Weights of a small transformer language model.
Size: 12 layers, width 96, MLP 384 GELU.
Architecture: LayerNorm before each block, learned positions, no biases in attention or MLP, untied embeddings.
Training: 126M tokens, 7667 steps.
Each number is 50 + 10 x the weight over the matrix's rms, rounded and kept within 0 to 99. Layers, rows and columns count from 0.

# k: layer 9 attention key, 128x96, rms 0.0579, rows 113-127, columns 0-95
# q: layer 9 attention query, 128x96, rms 0.0581, rows 114-127, columns 0-95
# v: layer 9 attention value, 128x96, rms 0.0576, rows 96-117, columns 0-95
# o: layer 9 attention output (transposed), 128x96, rms 0.0721, rows 96-116, columns 0-95
k113:42 51 55 52 59 49 52 71 56 46 47 45 50 71 43 40 52 48 25 50 67 38 53 43 42 49 59 51 57 50 43 39 53 47 51 43 53 63 61 47 59 51 38 60 44 56 41 57 38 42 51 41 39 65 33 36 67 48 53 42 44 38 51 55 48 55 64 65 42 49 30 44 67 57 60 49 46 64 35 44 36 55 48 48 47 46 53 59 59 29 58 34 65 63 63 44
q114:33 63 58 40 46 49 54 55 59 49 63 34 49 46 59 53 49 59 48 53 49 34 67 47 44 39 49 61 42 36 51 55 47 38 37 39 54 35 77 43 35 45 58 39 59 54 38 44 48 61 58 59 56 56 31 37 57 42 49 56 50 63 59 48 40 55 49 61 61 59 58 54 42 49 46 65 46 49 46 49 50 59 48 53 49 46 48 56 55 48 39 59 37 59 57 43
k114:43 53 57 42 49 42 58 64 56 38 54 40 41 55 56 60 35 58 48 33 59 35 55 47 46 48 46 61 64 39 56 49 55 38 57 66 46 55 45 50 30 49 37 45 52 40 44 57 49 52 67 57 53 62 33 39 49 43 56 46 43 59 41 53 48 55 41 63 48 43 65 59 37 50 40 52 34 36 53 53 50 63 50 56 57 47 55 53 53 63 46 51 54 54 70 35
q115:51 60 68 44 52 42 44 54 58 48 57 50 44 44 47 52 54 34 57 52 52 47 46 48 37 53 45 37 47 41 53 43 45 45 37 76 68 47 55 51 61 57 60 37 51 55 44 41 60 62 60 51 49 60 46 56 52 51 49 35 71 37 32 66 50 61 64 46 59 42 49 42 33 60 47 57 37 50 49 40 33 53 67 45 61 41 46 36 45 61 47 41 62 48 41 66
k115:56 72 60 45 51 42 56 57 39 45 50 55 43 53 43 51 61 44 70 64 38 40 34 50 41 47 53 46 54 52 46 57 50 57 44 50 29 58 48 45 49 60 51 37 61 55 49 46 53 53 50 62 46 72 37 47 53 55 42 42 48 54 46 60 51 54 60 52 43 49 38 63 42 56 43 54 53 59 50 32 28 62 66 38 49 37 47 41 51 57 41 34 62 60 54 55
q116:55 50 63 28 59 56 54 54 58 48 50 45 53 69 50 70 48 45 53 39 46 50 47 75 45 61 59 30 61 51 33 45 45 33 37 54 49 51 18 53 45 45 71 51 50 54 48 38 39 40 53 41 36 62 53 35 43 35 40 45 47 49 22 60 59 53 49 46 67 54 65 37 49 58 58 70 61 67 39 52 44 44 53 67 45 49 59 63 48 43 50 74 62 48 45 44
k116:51 46 52 44 50 48 48 61 50 22 53 55 42 58 58 54 56 40 42 26 33 45 33 91 46 51 56 42 60 58 25 53 42 42 49 60 45 60 39 39 76 50 49 49 58 67 46 54 46 39 36 49 36 45 50 42 40 56 49 67 67 49 48 52 64 47 49 44 62 65 60 51 46 48 42 48 54 44 43 47 41 54 46 63 57 60 56 51 50 40 48 67 67 60 44 46
q117:64 57 49 63 48 53 34 36 49 49 56 45 45 44 37 60 59 66 53 60 48 33 75 44 53 52 49 55 65 57 47 51 47 47 61 24 39 57 52 47 66 30 48 31 41 48 64 50 58 66 47 37 54 53 51 53 58 38 38 58 73 58 48 43 45 76 55 35 41 39 42 48 50 51 52 51 48 50 58 55 48 42 46 28 62 38 37 58 50 60 38 54 50 58 60 52
k117:56 54 43 52 46 50 45 49 43 60 63 54 66 49 31 58 56 65 63 44 59 41 70 47 59 36 62 56 54 50 48 56 54 43 58 38 34 51 33 44 56 21 38 41 55 48 74 62 53 54 54 41 53 44 48 52 37 35 38 49 73 56 54 53 42 53 54 53 44 35 53 50 56 48 51 48 47 66 57 53 48 62 40 52 59 46 33 50 41 56 54 43 33 56 58 45
q118:66 58 55 61 57 63 49 34 54 41 41 57 60 47 37 38 56 57 51 56 33 48 58 72 52 49 55 38 51 49 42 54 70 72 52 53 50 58 61 38 66 65 44 52 33 79 49 50 33 64 47 27 39 45 46 47 44 55 57 49 52 55 62 38 45 65 37 55 42 55 39 38 39 47 50 48 58 43 62 37 33 56 53 37 70 45 25 45 45 60 51 57 24 53 54 53
k118:56 56 54 58 57 54 36 52 48 57 62 42 65 61 39 45 67 58 42 58 44 68 63 55 45 46 57 46 51 26 44 56 47 65 42 64 35 63 35 59 47 50 60 54 49 58 58 56 46 47 35 35 53 43 42 41 44 54 51 47 62 62 77 39 30 60 60 54 31 41 43 30 43 54 52 58 42 48 72 54 31 59 58 39 55 33 47 44 42 64 39 53 40 44 45 63
q119:53 49 43 65 54 53 41 51 63 48 50 29 52 36 47 47 59 40 45 38 53 45 24 41 41 53 53 48 45 52 65 51 39 46 49 56 48 50 53 68 61 67 61 39 60 66 31 42 42 63 38 49 51 47 37 56 58 41 53 39 40 59 29 44 52 43 46 45 51 65 42 52 44 48 47 51 48 61 56 41 37 46 59 50 53 59 47 74 52 38 43 47 68 46 64 52
k119:40 77 47 46 56 34 24 52 47 45 48 42 44 44 40 40 50 29 45 54 39 57 45 37 38 50 54 67 65 52 50 53 49 56 45 49 45 42 65 65 55 51 58 59 58 62 23 64 38 57 41 45 55 54 54 51 56 44 44 46 63 52 43 43 39 53 44 61 44 50 61 65 46 35 49 42 71 66 46 15 56 39 50 63 61 53 53 53 62 52 48 47 54 63 53 55
q120:64 26 34 48 38 57 64 57 38 44 59 45 52 27 66 60 44 34 65 38 54 54 37 54 54 55 59 46 53 36 46 64 47 54 49 40 48 68 50 34 31 45 57 54 58 53 62 35 58 53 49 59 55 45 50 46 29 60 53 41 53 57 41 57 41 43 57 54 54 39 73 67 66 51 37 46 69 41 51 62 45 63 40 49 58 58 60 37 48 57 50 56 38 37 62 39
k120:54 40 48 38 56 53 40 52 36 53 44 59 56 36 61 55 41 31 32 59 49 46 42 60 43 61 35 33 52 36 50 38 67 60 63 51 54 35 58 42 55 48 65 63 44 63 66 34 41 54 63 66 57 54 55 43 49 41 43 46 57 39 39 55 44 32 56 65 62 46 62 51 63 56 44 35 61 43 46 58 57 62 49 47 51 63 53 52 54 42 35 54 39 62 32 60
q121:55 61 60 31 44 44 38 59 41 42 57 52 53 59 57 43 41 50 42 49 44 45 52 63 53 46 49 41 50 41 62 54 66 53 37 48 49 42 41 30 58 50 52 55 77 58 47 65 50 42 43 40 66 58 49 52 32 55 45 43 62 62 40 52 39 47 49 48 39 61 74 59 51 38 39 62 39 47 62 42 50 52 47 63 54 64 55 42 61 58 48 38 34 56 41 40
k121:47 62 57 45 42 43 71 47 36 52 55 40 46 60 60 46 38 76 34 33 45 36 66 50 60 42 50 43 52 51 60 28 59 56 46 59 41 70 41 57 48 54 48 44 52 58 59 50 45 53 58 43 38 61 38 46 60 49 31 52 33 51 48 64 31 49 29 49 39 77 63 38 51 68 42 54 60 52 47 54 40 48 59 45 54 68 60 52 29 56 39 52 55 44 56 49
q122:46 47 48 47 57 49 69 30 33 63 39 49 57 62 38 35 32 44 41 54 48 40 65 58 50 47 64 41 48 59 54 62 42 53 50 47 52 45 72 54 46 57 62 53 54 57 34 48 79 48 59 49 41 48 40 46 61 60 72 37 30 51 38 62 57 52 50 45 40 48 44 60 70 34 53 53 48 42 41 45 38 49 49 24 42 55 67 30 48 50 54 45 61 59 43 47
k122:50 62 48 52 47 58 69 47 49 49 42 27 35 77 55 63 36 24 51 64 31 44 52 63 41 40 55 56 42 49 51 55 54 45 49 41 59 45 66 52 55 52 65 45 64 54 62 45 44 54 61 53 57 35 48 51 65 53 67 35 40 44 37 59 40 61 62 75 61 57 39 40 46 35 50 41 35 34 62 54 43 40 56 40 64 36 63 48 44 55 60 43 32 44 38 56
q123:57 64 41 58 46 49 58 68 64 45 55 45 37 55 43 52 29 54 44 28 41 56 38 55 53 29 51 53 39 46 35 58 35 56 35 56 53 56 46 50 51 62 41 41 62 46 45 41 49 47 62 44 61 61 22 51 48 42 66 71 39 52 42 58 42 44 41 51 51 62 44 61 36 40 53 58 57 53 46 52 63 55 50 58 46 44 57 55 50 58 44 57 23 57 59 68
k123:55 72 53 42 63 59 49 51 62 35 29 57 39 53 54 36 46 46 42 46 40 58 46 42 46 45 29 61 59 48 42 45 42 48 38 75 53 66 53 49 60 54 45 48 57 44 35 50 46 37 68 58 48 55 37 51 47 41 67 52 52 53 32 58 36 41 42 64 46 49 39 48 38 49 33 63 47 62 44 60 53 61 44 53 51 65 50 61 51 70 47 64 27 55 60 51
q124:36 68 44 51 57 51 47 51 54 43 41 64 71 48 60 36 50 44 35 57 58 52 48 60 41 48 40 50 44 49 67 48 43 52 64 53 60 67 54 58 40 44 36 54 51 44 62 39 61 50 44 63 48 61 44 44 53 55 41 64 59 49 57 43 35 43 46 51 59 39 54 58 60 53 37 39 57 48 54 51 49 43 56 45 45 56 41 55 58 47 33 51 51 57 48 38
k124:53 58 55 53 56 36 62 47 56 54 50 57 76 49 51 58 33 58 33 59 57 48 60 51 43 38 54 33 44 60 62 43 54 38 48 48 61 47 44 66 37 58 28 61 51 51 51 41 60 58 35 61 56 52 37 44 46 55 52 42 48 49 56 64 58 49 46 46 55 36 45 48 45 46 48 51 55 50 51 38 59 42 53 59 54 55 31 47 47 51 49 49 55 58 37 37
q125:52 45 40 43 56 37 43 45 64 21 64 38 44 40 41 54 46 47 49 66 50 49 29 54 56 49 51 45 31 62 37 60 62 46 38 52 61 61 59 44 41 52 37 47 35 58 44 36 45 20 46 79 56 62 56 60 59 40 66 54 48 44 37 48 50 46 46 59 51 70 47 66 60 61 45 41 61 61 47 50 57 65 45 52 51 46 46 54 52 55 39 67 46 48 49 56
k125:58 47 53 62 53 48 40 64 49 38 59 39 49 48 39 38 40 34 30 41 54 41 48 45 42 58 27 38 39 48 51 44 55 45 40 75 59 42 56 35 39 42 36 67 48 51 52 28 37 29 40 57 61 60 49 49 32 45 64 69 54 59 45 61 62 51 62 62 48 58 46 53 48 67 67 43 43 57 49 45 60 65 74 66 56 52 34 61 48 65 51 38 48 68 54 60
q126:60 36 48 47 43 33 50 40 49 41 56 48 54 54 43 36 48 58 40 59 51 34 46 55 54 72 37 63 50 54 53 49 52 48 58 39 62 55 47 39 67 42 59 38 61 56 44 32 52 58 68 39 58 27 38 52 61 63 55 56 53 35 57 51 41 65 47 67 70 70 49 50 51 42 44 38 50 45 39 34 38 49 59 48 39 47 42 50 41 58 40 71 47 50 50 62
k126:55 40 53 54 43 45 39 55 59 63 63 44 60 65 58 58 65 38 48 42 59 39 38 36 53 61 36 67 62 34 59 62 57 36 49 36 37 59 48 48 49 55 53 51 64 54 39 37 52 50 51 66 58 45 35 63 49 59 69 49 54 52 54 48 48 57 54 68 33 48 51 53 43 54 47 33 33 57 44 41 48 58 55 51 51 53 42 37 42 52 61 46 35 35 48 48
q127:52 64 61 59 72 45 40 44 56 34 38 51 48 60 51 53 48 36 68 69 50 45 39 40 46 62 55 41 73 39 46 45 47 64 44 56 73 43 41 54 45 67 40 53 60 67 54 62 59 47 57 49 32 47 34 51 49 65 42 51 40 40 63 40 43 39 48 61 58 44 80 38 48 56 34 55 40 33 53 71 55 31 42 47 48 56 57 35 45 44 45 35 54 30 44 65
k127:38 55 49 55 69 59 71 40 44 56 38 43 50 73 45 32 47 70 56 60 53 43 26 45 51 53 59 26 45 54 47 41 59 41 43 64 56 52 43 53 45 62 51 31 63 70 64 55 44 50 42 68 39 45 30 47 49 66 49 56 42 57 52 51 59 49 49 58 62 48 72 41 38 39 53 68 46 41 41 63 39 37 40 62 31 62 42 34 56 45 27 30 58 42 40 77
v96:41 59 34 69 55 42 39 49 53 49 44 41 49 48 51 43 45 58 45 42 65 33 57 49 37 48 44 47 55 51 56 55 53 32 41 45 63 49 46 62 58 49 49 55 59 44 77 55 29 47 55 40 57 55 49 43 51 73 36 54 67 49 59 47 51 42 56 44 51 44 61 48 38 53 47 38 58 43 44 34 47 42 50 56 62 46 68 39 38 54 46 43 65 37 42 31
o96:63 60 42 45 38 51 51 44 49 49 61 40 59 54 55 52 41 34 59 46 33 51 35 61 43 41 42 50 46 42 39 53 48 42 49 62 40 40 62 46 43 56 49 47 50 31 48 53 55 39 47 70 54 47 50 56 50 43 55 56 53 67 34 60 48 60 38 57 48 56 49 48 49 53 49 57 38 55 52 68 56 61 54 50 50 49 59 50 54 62 40 47 50 50 57 61
v97:53 54 70 50 61 47 63 56 55 60 50 70 43 37 58 23 51 47 64 56 48 45 45 54 41 51 41 55 45 39 35 60 24 38 40 59 36 59 51 46 53 66 63 40 60 47 43 45 63 63 30 47 47 45 47 61 63 52 60 47 36 46 51 39 69 45 46 46 41 35 61 60 73 50 53 45 65 48 44 64 69 45 45 45 52 60 40 43 40 38 48 45 49 44 60 21
o97:61 52 42 50 56 67 55 53 52 36 48 43 60 61 55 46 54 73 30 57 58 39 50 41 60 43 64 46 64 60 57 48 60 40 48 49 48 39 29 45 41 45 56 47 54 64 46 56 41 43 42 40 44 65 53 53 51 19 39 42 61 71 37 43 48 52 37 58 54 58 37 39 34 53 54 48 41 61 53 46 31 61 54 44 54 52 38 65 59 47 64 53 69 36 28 67
v98:65 58 56 36 44 56 53 50 62 48 59 57 38 44 34 64 54 29 58 50 56 50 63 56 67 48 57 56 67 57 55 37 44 40 63 62 61 38 41 50 63 41 52 57 53 32 57 40 35 51 54 20 49 48 47 54 54 61 49 57 48 46 55 51 51 73 66 67 53 58 76 66 42 57 28 44 47 55 29 52 42 19 36 69 61 40 52 38 60 67 54 33 48 48 37 50
o98:45 48 61 50 38 53 53 62 55 37 42 43 45 30 60 45 33 57 32 40 39 38 47 53 35 58 51 52 58 53 55 79 62 69 43 52 46 44 67 37 51 61 40 56 21 59 42 66 47 38 78 51 49 52 45 46 54 41 45 66 56 54 67 51 44 36 47 48 55 47 35 39 65 49 43 50 54 49 63 46 75 56 56 45 52 59 44 65 44 49 51 58 49 62 54 49
v99:52 57 44 64 56 50 36 28 58 65 65 72 40 50 49 49 54 42 46 48 51 51 40 51 58 55 59 60 62 45 66 51 60 37 42 64 34 46 50 44 69 54 42 45 50 68 55 54 54 57 53 56 49 52 36 49 29 53 60 45 51 51 53 67 40 36 58 54 35 45 20 58 47 48 48 33 46 59 44 37 60 36 60 76 54 46 46 40 64 42 62 47 59 46 43 49
o99:49 55 45 51 45 56 53 69 46 28 42 44 72 58 49 70 60 59 44 41 70 54 42 48 54 43 61 50 56 36 30 29 61 62 59 40 62 54 50 63 33 37 50 50 39 58 41 47 44 52 54 45 62 52 42 43 66 39 39 67 57 53 53 39 58 40 36 51 38 55 70 53 51 49 17 58 42 52 57 63 36 60 50 31 53 63 50 52 41 45 59 55 24 39 59 39
v100:53 54 42 45 49 45 46 69 25 59 46 41 64 51 46 64 56 61 56 67 46 49 50 30 52 53 51 55 61 33 50 34 59 41 48 36 73 41 34 62 37 55 44 48 58 48 40 53 65 35 62 51 54 54 60 40 59 64 58 65 53 44 47 49 44 55 67 50 56 59 54 62 52 46 57 48 49 41 48 60 40 56 44 48 49 46 40 62 55 60 52 59 51 37 58 50
o100:50 31 53 50 49 50 53 46 60 44 51 54 39 48 49 28 48 36 39 36 56 47 53 63 56 55 53 45 35 63 59 58 46 63 53 60 49 62 61 32 60 44 52 33 55 39 57 54 35 52 50 50 56 42 67 56 51 51 36 50 55 41 42 41 55 62 51 35 26 37 48 72 49 46 51 50 53 63 55 55 52 44 35 49 46 56 45 47 50 44 43 57 49 63 49 46
v101:51 68 62 57 37 40 38 48 51 40 31 36 62 58 49 26 71 49 46 39 55 72 60 47 56 47 30 43 54 65 52 49 42 39 57 51 52 48 53 46 59 49 44 47 46 56 57 60 56 44 57 46 53 46 61 50 31 57 52 54 47 53 39 64 52 47 59 56 63 41 53 44 59 67 52 34 58 38 29 57 47 44 49 42 37 51 54 66 33 51 31 58 70 53 35 54
o101:52 38 44 50 40 55 48 40 42 50 75 40 54 56 57 50 47 55 66 40 54 46 63 48 41 40 49 68 55 47 49 45 60 66 33 41 41 54 53 58 57 51 68 64 58 48 43 42 56 59 48 41 54 60 47 54 67 53 71 46 55 63 52 63 52 55 37 53 42 53 38 52 44 43 41 50 52 72 48 51 34 38 56 57 51 28 36 39 47 60 63 46 39 53 66 45
v102:68 51 37 52 49 35 62 54 72 54 46 66 51 47 38 58 58 62 44 59 52 61 60 41 38 40 44 42 61 68 49 49 46 45 39 44 53 45 59 45 27 41 55 49 28 57 39 34 49 37 56 31 63 52 54 59 44 48 47 53 32 48 64 43 34 50 39 46 35 70 52 42 64 25 37 52 63 52 34 45 58 55 51 44 66 59 41 49 61 66 40 35 64 50 55 60
o102:57 46 51 32 43 59 42 49 34 66 53 54 24 47 63 32 41 45 56 33 22 40 63 40 51 69 51 52 64 30 46 45 39 50 52 45 46 61 39 54 63 50 56 63 34 52 52 63 37 44 58 68 49 36 48 54 50 48 53 38 68 43 49 61 52 50 50 34 60 57 49 52 46 57 50 54 48 39 70 40 39 36 49 37 53 57 71 57 39 68 63 65 36 51 51 58
v103:55 54 33 50 42 46 49 35 42 60 43 55 46 40 46 56 65 47 24 50 55 57 56 64 62 49 33 65 43 58 62 57 44 59 38 58 45 49 40 49 38 44 46 49 40 62 62 43 41 36 56 56 71 54 36 51 65 22 60 48 48 60 34 52 66 55 64 56 52 49 46 41 56 51 61 50 57 50 43 72 40 40 49 49 47 48 51 42 62 39 29 37 69 48 43 68
o103:45 53 47 44 63 38 58 56 47 56 54 41 55 56 32 52 78 45 51 34 41 45 46 40 45 45 64 51 63 56 36 41 47 53 48 39 50 60 46 44 60 52 48 50 51 63 50 39 65 62 61 40 45 51 54 56 32 54 66 64 61 43 51 59 42 53 43 30 51 53 51 67 48 45 38 54 48 47 58 41 53 48 49 61 54 40 58 71 44 52 66 62 30 57 72 44
v104:36 57 54 34 51 62 31 33 35 23 48 51 44 53 50 46 41 45 56 62 62 56 54 47 55 38 73 60 54 65 66 52 47 37 53 37 70 51 53 37 53 45 60 38 38 43 39 43 40 32 58 61 48 55 58 38 39 52 60 61 28 60 64 41 34 41 54 51 62 50 37 51 41 73 46 60 54 56 63 53 48 61 47 51 57 49 52 64 37 54 50 54 36 42 55 63
o104:48 54 28 54 63 37 54 69 81 68 42 52 47 33 57 52 51 50 50 41 39 43 56 55 53 64 31 46 47 39 21 49 56 61 44 41 39 49 62 58 60 57 57 53 53 42 59 54 61 65 40 32 51 45 61 48 55 49 41 33 51 51 45 55 66 57 66 48 41 66 55 53 58 37 40 48 45 40 38 44 52 53 42 53 60 38 55 51 62 48 45 52 63 58 51 45
v105:45 57 45 42 38 41 64 43 49 59 62 48 54 45 51 56 69 48 44 48 41 51 38 56 30 57 46 44 55 45 55 51 48 50 43 60 43 37 47 63 69 47 52 36 58 64 53 53 39 36 53 64 42 53 38 56 54 52 59 66 49 49 58 46 35 66 51 35 64 44 42 48 48 44 38 55 56 35 52 46 69 58 61 42 67 64 64 49 45 32 50 65 52 35 38 56
o105:55 61 54 60 54 59 37 55 63 63 57 63 45 52 46 43 39 45 57 41 52 38 33 46 74 33 47 40 56 56 42 61 61 26 47 45 69 53 29 32 44 60 40 42 55 42 56 58 71 46 42 42 48 47 63 49 48 53 49 54 64 61 48 50 46 34 45 48 44 36 47 64 48 64 62 41 42 57 50 47 46 53 40 37 51 30 37 43 52 57 53 29 45 41 56 56
v106:40 46 46 65 70 42 38 57 44 49 62 71 46 53 39 59 63 50 39 57 61 34 62 50 39 36 67 41 44 61 44 54 43 62 62 44 47 56 53 61 47 36 63 58 45 30 52 43 54 59 53 46 44 39 36 41 26 57 52 62 48 36 44 66 54 56 39 51 69 46 46 81 47 57 49 36 50 55 58 46 41 63 55 37 41 55 49 46 51 63 68 45 57 53 29 43
o106:53 58 32 51 50 57 37 36 46 49 42 28 47 43 49 36 52 61 55 46 44 63 49 52 63 48 43 46 52 41 50 46 41 44 39 73 50 50 40 46 49 56 39 46 61 53 56 56 45 44 54 47 66 49 67 64 55 56 26 48 55 55 66 52 40 31 45 59 55 53 57 33 56 42 40 66 42 52 55 55 59 50 40 57 39 64 59 49 57 42 29 46 42 56 73 59
v107:38 58 55 49 48 68 55 47 52 46 33 50 63 59 59 38 45 36 43 41 46 40 38 45 43 52 39 61 54 45 69 47 32 56 40 45 40 41 49 58 57 62 53 45 58 32 55 31 48 49 23 58 51 38 51 42 51 54 49 43 57 57 62 57 57 79 70 46 46 46 37 57 42 41 52 35 64 48 52 45 50 45 59 39 39 61 59 54 44 66 45 54 42 46 67 70
o107:52 44 57 54 45 34 44 33 59 48 66 58 57 50 36 59 66 59 64 50 52 53 50 65 50 52 49 37 59 42 44 48 56 55 38 53 52 61 37 35 77 31 53 51 49 53 59 57 39 48 69 42 20 55 40 38 42 43 36 44 42 56 37 43 61 48 42 66 33 51 63 43 62 63 60 59 45 57 40 56 48 60 61 49 70 52 30 46 57 57 63 50 38 50 43 47
v108:28 31 56 49 55 47 35 64 53 58 65 40 67 50 54 65 47 40 47 31 41 51 56 46 61 65 48 46 54 51 50 47 35 45 50 48 48 53 54 50 46 55 30 57 58 45 65 41 65 66 52 42 56 79 57 66 68 67 37 64 58 49 56 41 48 27 36 48 31 71 40 59 51 54 35 40 54 58 49 60 54 67 63 30 53 51 60 48 34 44 27 40 50 45 73 50
o108:68 63 68 35 51 51 47 40 45 60 25 53 41 65 45 41 54 45 61 53 65 40 42 48 44 39 56 43 43 51 57 42 56 37 39 56 44 45 33 42 60 64 57 53 57 44 18 54 50 55 38 70 59 35 44 49 52 43 65 48 43 30 29 39 48 68 63 64 62 34 48 48 59 54 62 52 50 40 50 54 52 59 37 48 53 54 63 30 64 43 65 51 43 71 39 69
v109:49 43 35 43 36 55 43 50 43 46 36 42 30 55 42 60 53 38 56 39 37 50 57 45 55 51 63 50 53 68 49 51 60 55 67 68 53 38 42 76 55 43 55 60 41 43 61 43 23 48 56 38 50 62 62 47 59 51 56 52 71 45 35 59 52 69 54 46 51 56 49 40 27 64 41 48 50 47 44 58 57 40 35 61 48 54 50 52 73 52 50 39 51 43 48 47
o109:43 43 58 39 47 48 53 49 45 31 54 48 54 40 54 25 50 48 42 60 37 46 59 68 37 40 33 44 65 42 56 47 44 48 52 43 49 59 68 45 60 78 46 45 48 43 54 49 72 36 59 49 56 48 28 52 50 62 55 42 38 59 61 59 46 41 55 56 65 47 58 57 64 46 57 59 44 45 52 44 69 44 59 54 60 50 43 49 42 56 41 64 48 61 53 46
v110:47 48 29 54 54 47 49 44 55 56 48 42 59 66 39 44 58 35 67 53 53 70 48 50 41 69 54 43 38 50 47 36 54 56 50 54 81 48 45 47 36 41 60 49 46 47 52 44 36 43 56 66 41 34 41 60 47 63 46 43 60 62 48 51 47 64 40 52 57 56 50 70 53 40 37 61 55 57 46 54 43 53 44 41 56 48 59 54 41 35 56 39 48 67 49 42
o110:67 53 60 44 42 46 44 50 50 64 48 63 53 40 63 57 45 33 56 51 42 42 65 40 57 39 49 52 60 53 55 38 53 55 58 52 39 70 61 41 56 34 40 56 51 65 55 48 47 40 32 45 60 45 49 58 59 49 50 65 35 42 54 64 45 38 45 39 52 48 54 40 45 28 56 47 49 55 40 43 45 48 46 76 45 63 37 44 45 58 57 56 46 59 56 52
v111:54 49 59 61 49 39 32 50 57 56 53 39 46 55 49 42 32 47 49 48 32 41 36 39 60 56 70 36 52 52 34 63 51 54 60 46 61 43 60 54 64 47 67 64 45 50 39 53 38 61 51 37 38 29 50 49 49 33 55 65 39 83 60 34 58 46 58 55 56 41 50 62 37 58 30 59 74 37 50 62 49 44 68 63 47 68 50 43 53 52 46 47 53 50 74 45
o111:63 48 53 31 54 64 56 57 50 38 50 51 51 50 41 62 52 42 32 49 46 45 71 68 52 57 31 51 64 40 52 55 52 57 48 54 31 73 51 55 36 51 42 81 64 69 68 45 50 58 42 55 69 71 29 56 52 45 41 23 60 47 52 41 51 56 49 49 58 58 45 31 35 44 65 56 43 54 53 32 53 50 45 37 53 42 41 52 49 60 41 47 26 52 33 43
v112:53 41 50 64 34 37 52 60 64 40 49 36 51 41 52 46 36 60 39 48 46 57 41 42 61 36 65 55 56 50 52 59 48 46 51 70 53 44 50 53 49 40 52 31 61 63 58 45 56 57 52 37 42 49 49 38 54 46 32 64 54 58 52 46 52 60 69 56 67 64 43 61 58 55 52 50 43 60 61 52 54 46 47 46 63 53 44 34 45 41 58 50 37 58 44 54
o112:35 60 51 40 43 70 44 54 47 35 59 50 34 41 42 58 50 47 52 29 71 56 48 38 53 47 48 52 44 48 53 47 66 63 55 41 31 47 42 43 57 66 53 65 54 34 55 46 56 60 39 54 52 50 39 55 55 51 46 55 46 47 59 49 54 46 31 44 47 50 56 53 44 33 55 40 50 47 49 31 57 73 51 46 27 45 55 53 60 46 31 51 55 42 43 61
v113:53 38 61 42 74 59 46 57 50 50 57 42 58 61 48 49 61 62 51 44 69 48 44 46 41 43 49 46 57 59 54 60 48 64 44 46 58 41 48 49 62 64 43 52 45 45 64 55 42 35 49 52 48 42 47 49 48 50 42 47 49 45 36 27 39 52 71 61 32 54 53 50 43 34 40 52 57 51 57 56 53 67 44 61 48 48 42 48 41 54 57 36 47 46 54 42
o113:40 60 50 64 43 52 55 44 55 63 41 67 49 51 54 48 44 28 45 50 41 56 43 47 46 58 52 50 50 35 46 40 61 41 42 49 57 49 51 44 31 47 51 59 57 50 43 37 37 35 51 51 47 65 56 46 56 48 48 49 43 53 59 55 61 52 42 45 43 33 51 53 61 59 56 55 41 56 29 50 49 43 66 52 45 54 58 52 54 55 51 56 34 56 47 62
v114:43 28 41 65 50 50 44 48 60 42 68 65 38 50 48 48 61 44 46 56 79 51 52 41 38 52 46 42 42 36 62 73 41 46 71 41 71 39 43 56 37 36 40 47 72 63 62 47 51 52 55 41 66 41 45 47 74 52 51 46 53 59 52 56 51 37 39 31 68 57 39 58 61 59 46 33 49 54 73 60 36 45 43 32 19 33 51 61 29 57 30 54 66 58 24 59
o114:58 69 39 53 49 55 48 64 49 61 53 43 65 47 48 46 45 61 55 39 49 58 44 57 51 35 56 59 55 49 63 51 38 57 32 61 20 52 39 49 59 60 69 57 60 45 36 67 51 56 52 40 76 63 61 52 22 43 48 61 59 43 38 50 42 40 46 63 50 45 53 62 30 35 46 37 64 46 34 48 39 70 59 51 38 52 42 53 60 38 52 35 43 57 68 43
v115:53 40 53 52 48 46 52 47 40 62 40 52 43 60 43 38 65 53 43 40 44 39 51 38 49 62 50 44 53 44 56 51 42 39 61 60 45 62 82 34 62 61 51 44 57 53 40 37 55 44 50 55 35 62 36 68 37 50 71 65 39 47 56 32 41 49 49 37 45 32 48 49 54 43 51 52 55 49 71 55 66 46 53 48 63 45 43 50 69 49 31 52 35 32 64 45
o115:49 60 57 39 54 63 48 37 44 35 48 62 52 43 47 46 50 44 50 43 54 50 35 75 55 42 50 51 51 48 38 40 58 44 37 42 48 42 25 60 54 65 51 54 48 64 52 47 71 72 44 41 61 56 68 40 58 47 30 34 45 47 38 47 70 51 55 46 66 47 57 41 40 54 44 44 41 43 53 59 45 60 49 49 58 47 41 49 40 59 53 43 55 54 29 52
v116:50 67 44 32 52 34 54 43 52 36 43 54 48 45 19 54 42 53 64 53 57 44 67 57 56 47 38 35 46 56 52 57 46 57 39 48 47 56 56 57 51 64 62 43 51 49 52 39 35 61 61 54 41 53 42 54 61 37 54 46 53 37 52 33 52 51 45 31 53 49 55 55 61 45 48 50 62 59 43 66 61 38 70 37 46 42 45 48 44 42 60 45 53 47 48 47
o116:39 52 55 47 57 63 59 44 54 48 62 47 52 53 58 39 37 60 41 56 30 21 52 42 48 49 58 41 63 51 38 46 56 42 53 63 44 37 50 41 48 36 47 49 55 61 54 59 67 46 49 57 48 47 67 33 55 61 41 54 35 52 57 54 54 46 49 51 40 60 47 47 38 53 48 61 47 42 52 36 39 61 37 51 62 55 67 55 61 59 54 45 56 59 53 57
v117:43 53 50 48 66 65 54 48 42 53 41 49 40 54 56 39 49 23 61 52 48 48 52 53 49 54 51 45 38 49 47 44 53 44 38 53 45 55 35 55 40 66 62 48 33 54 59 60 47 46 62 54 52 47 55 43 33 47 56 57 48 55 49 45 45 71 41 57 48 75 61 67 50 44 45 60 58 49 55 37 62 59 40 52 33 36 48 45 51 48 45 65 56 35 33 44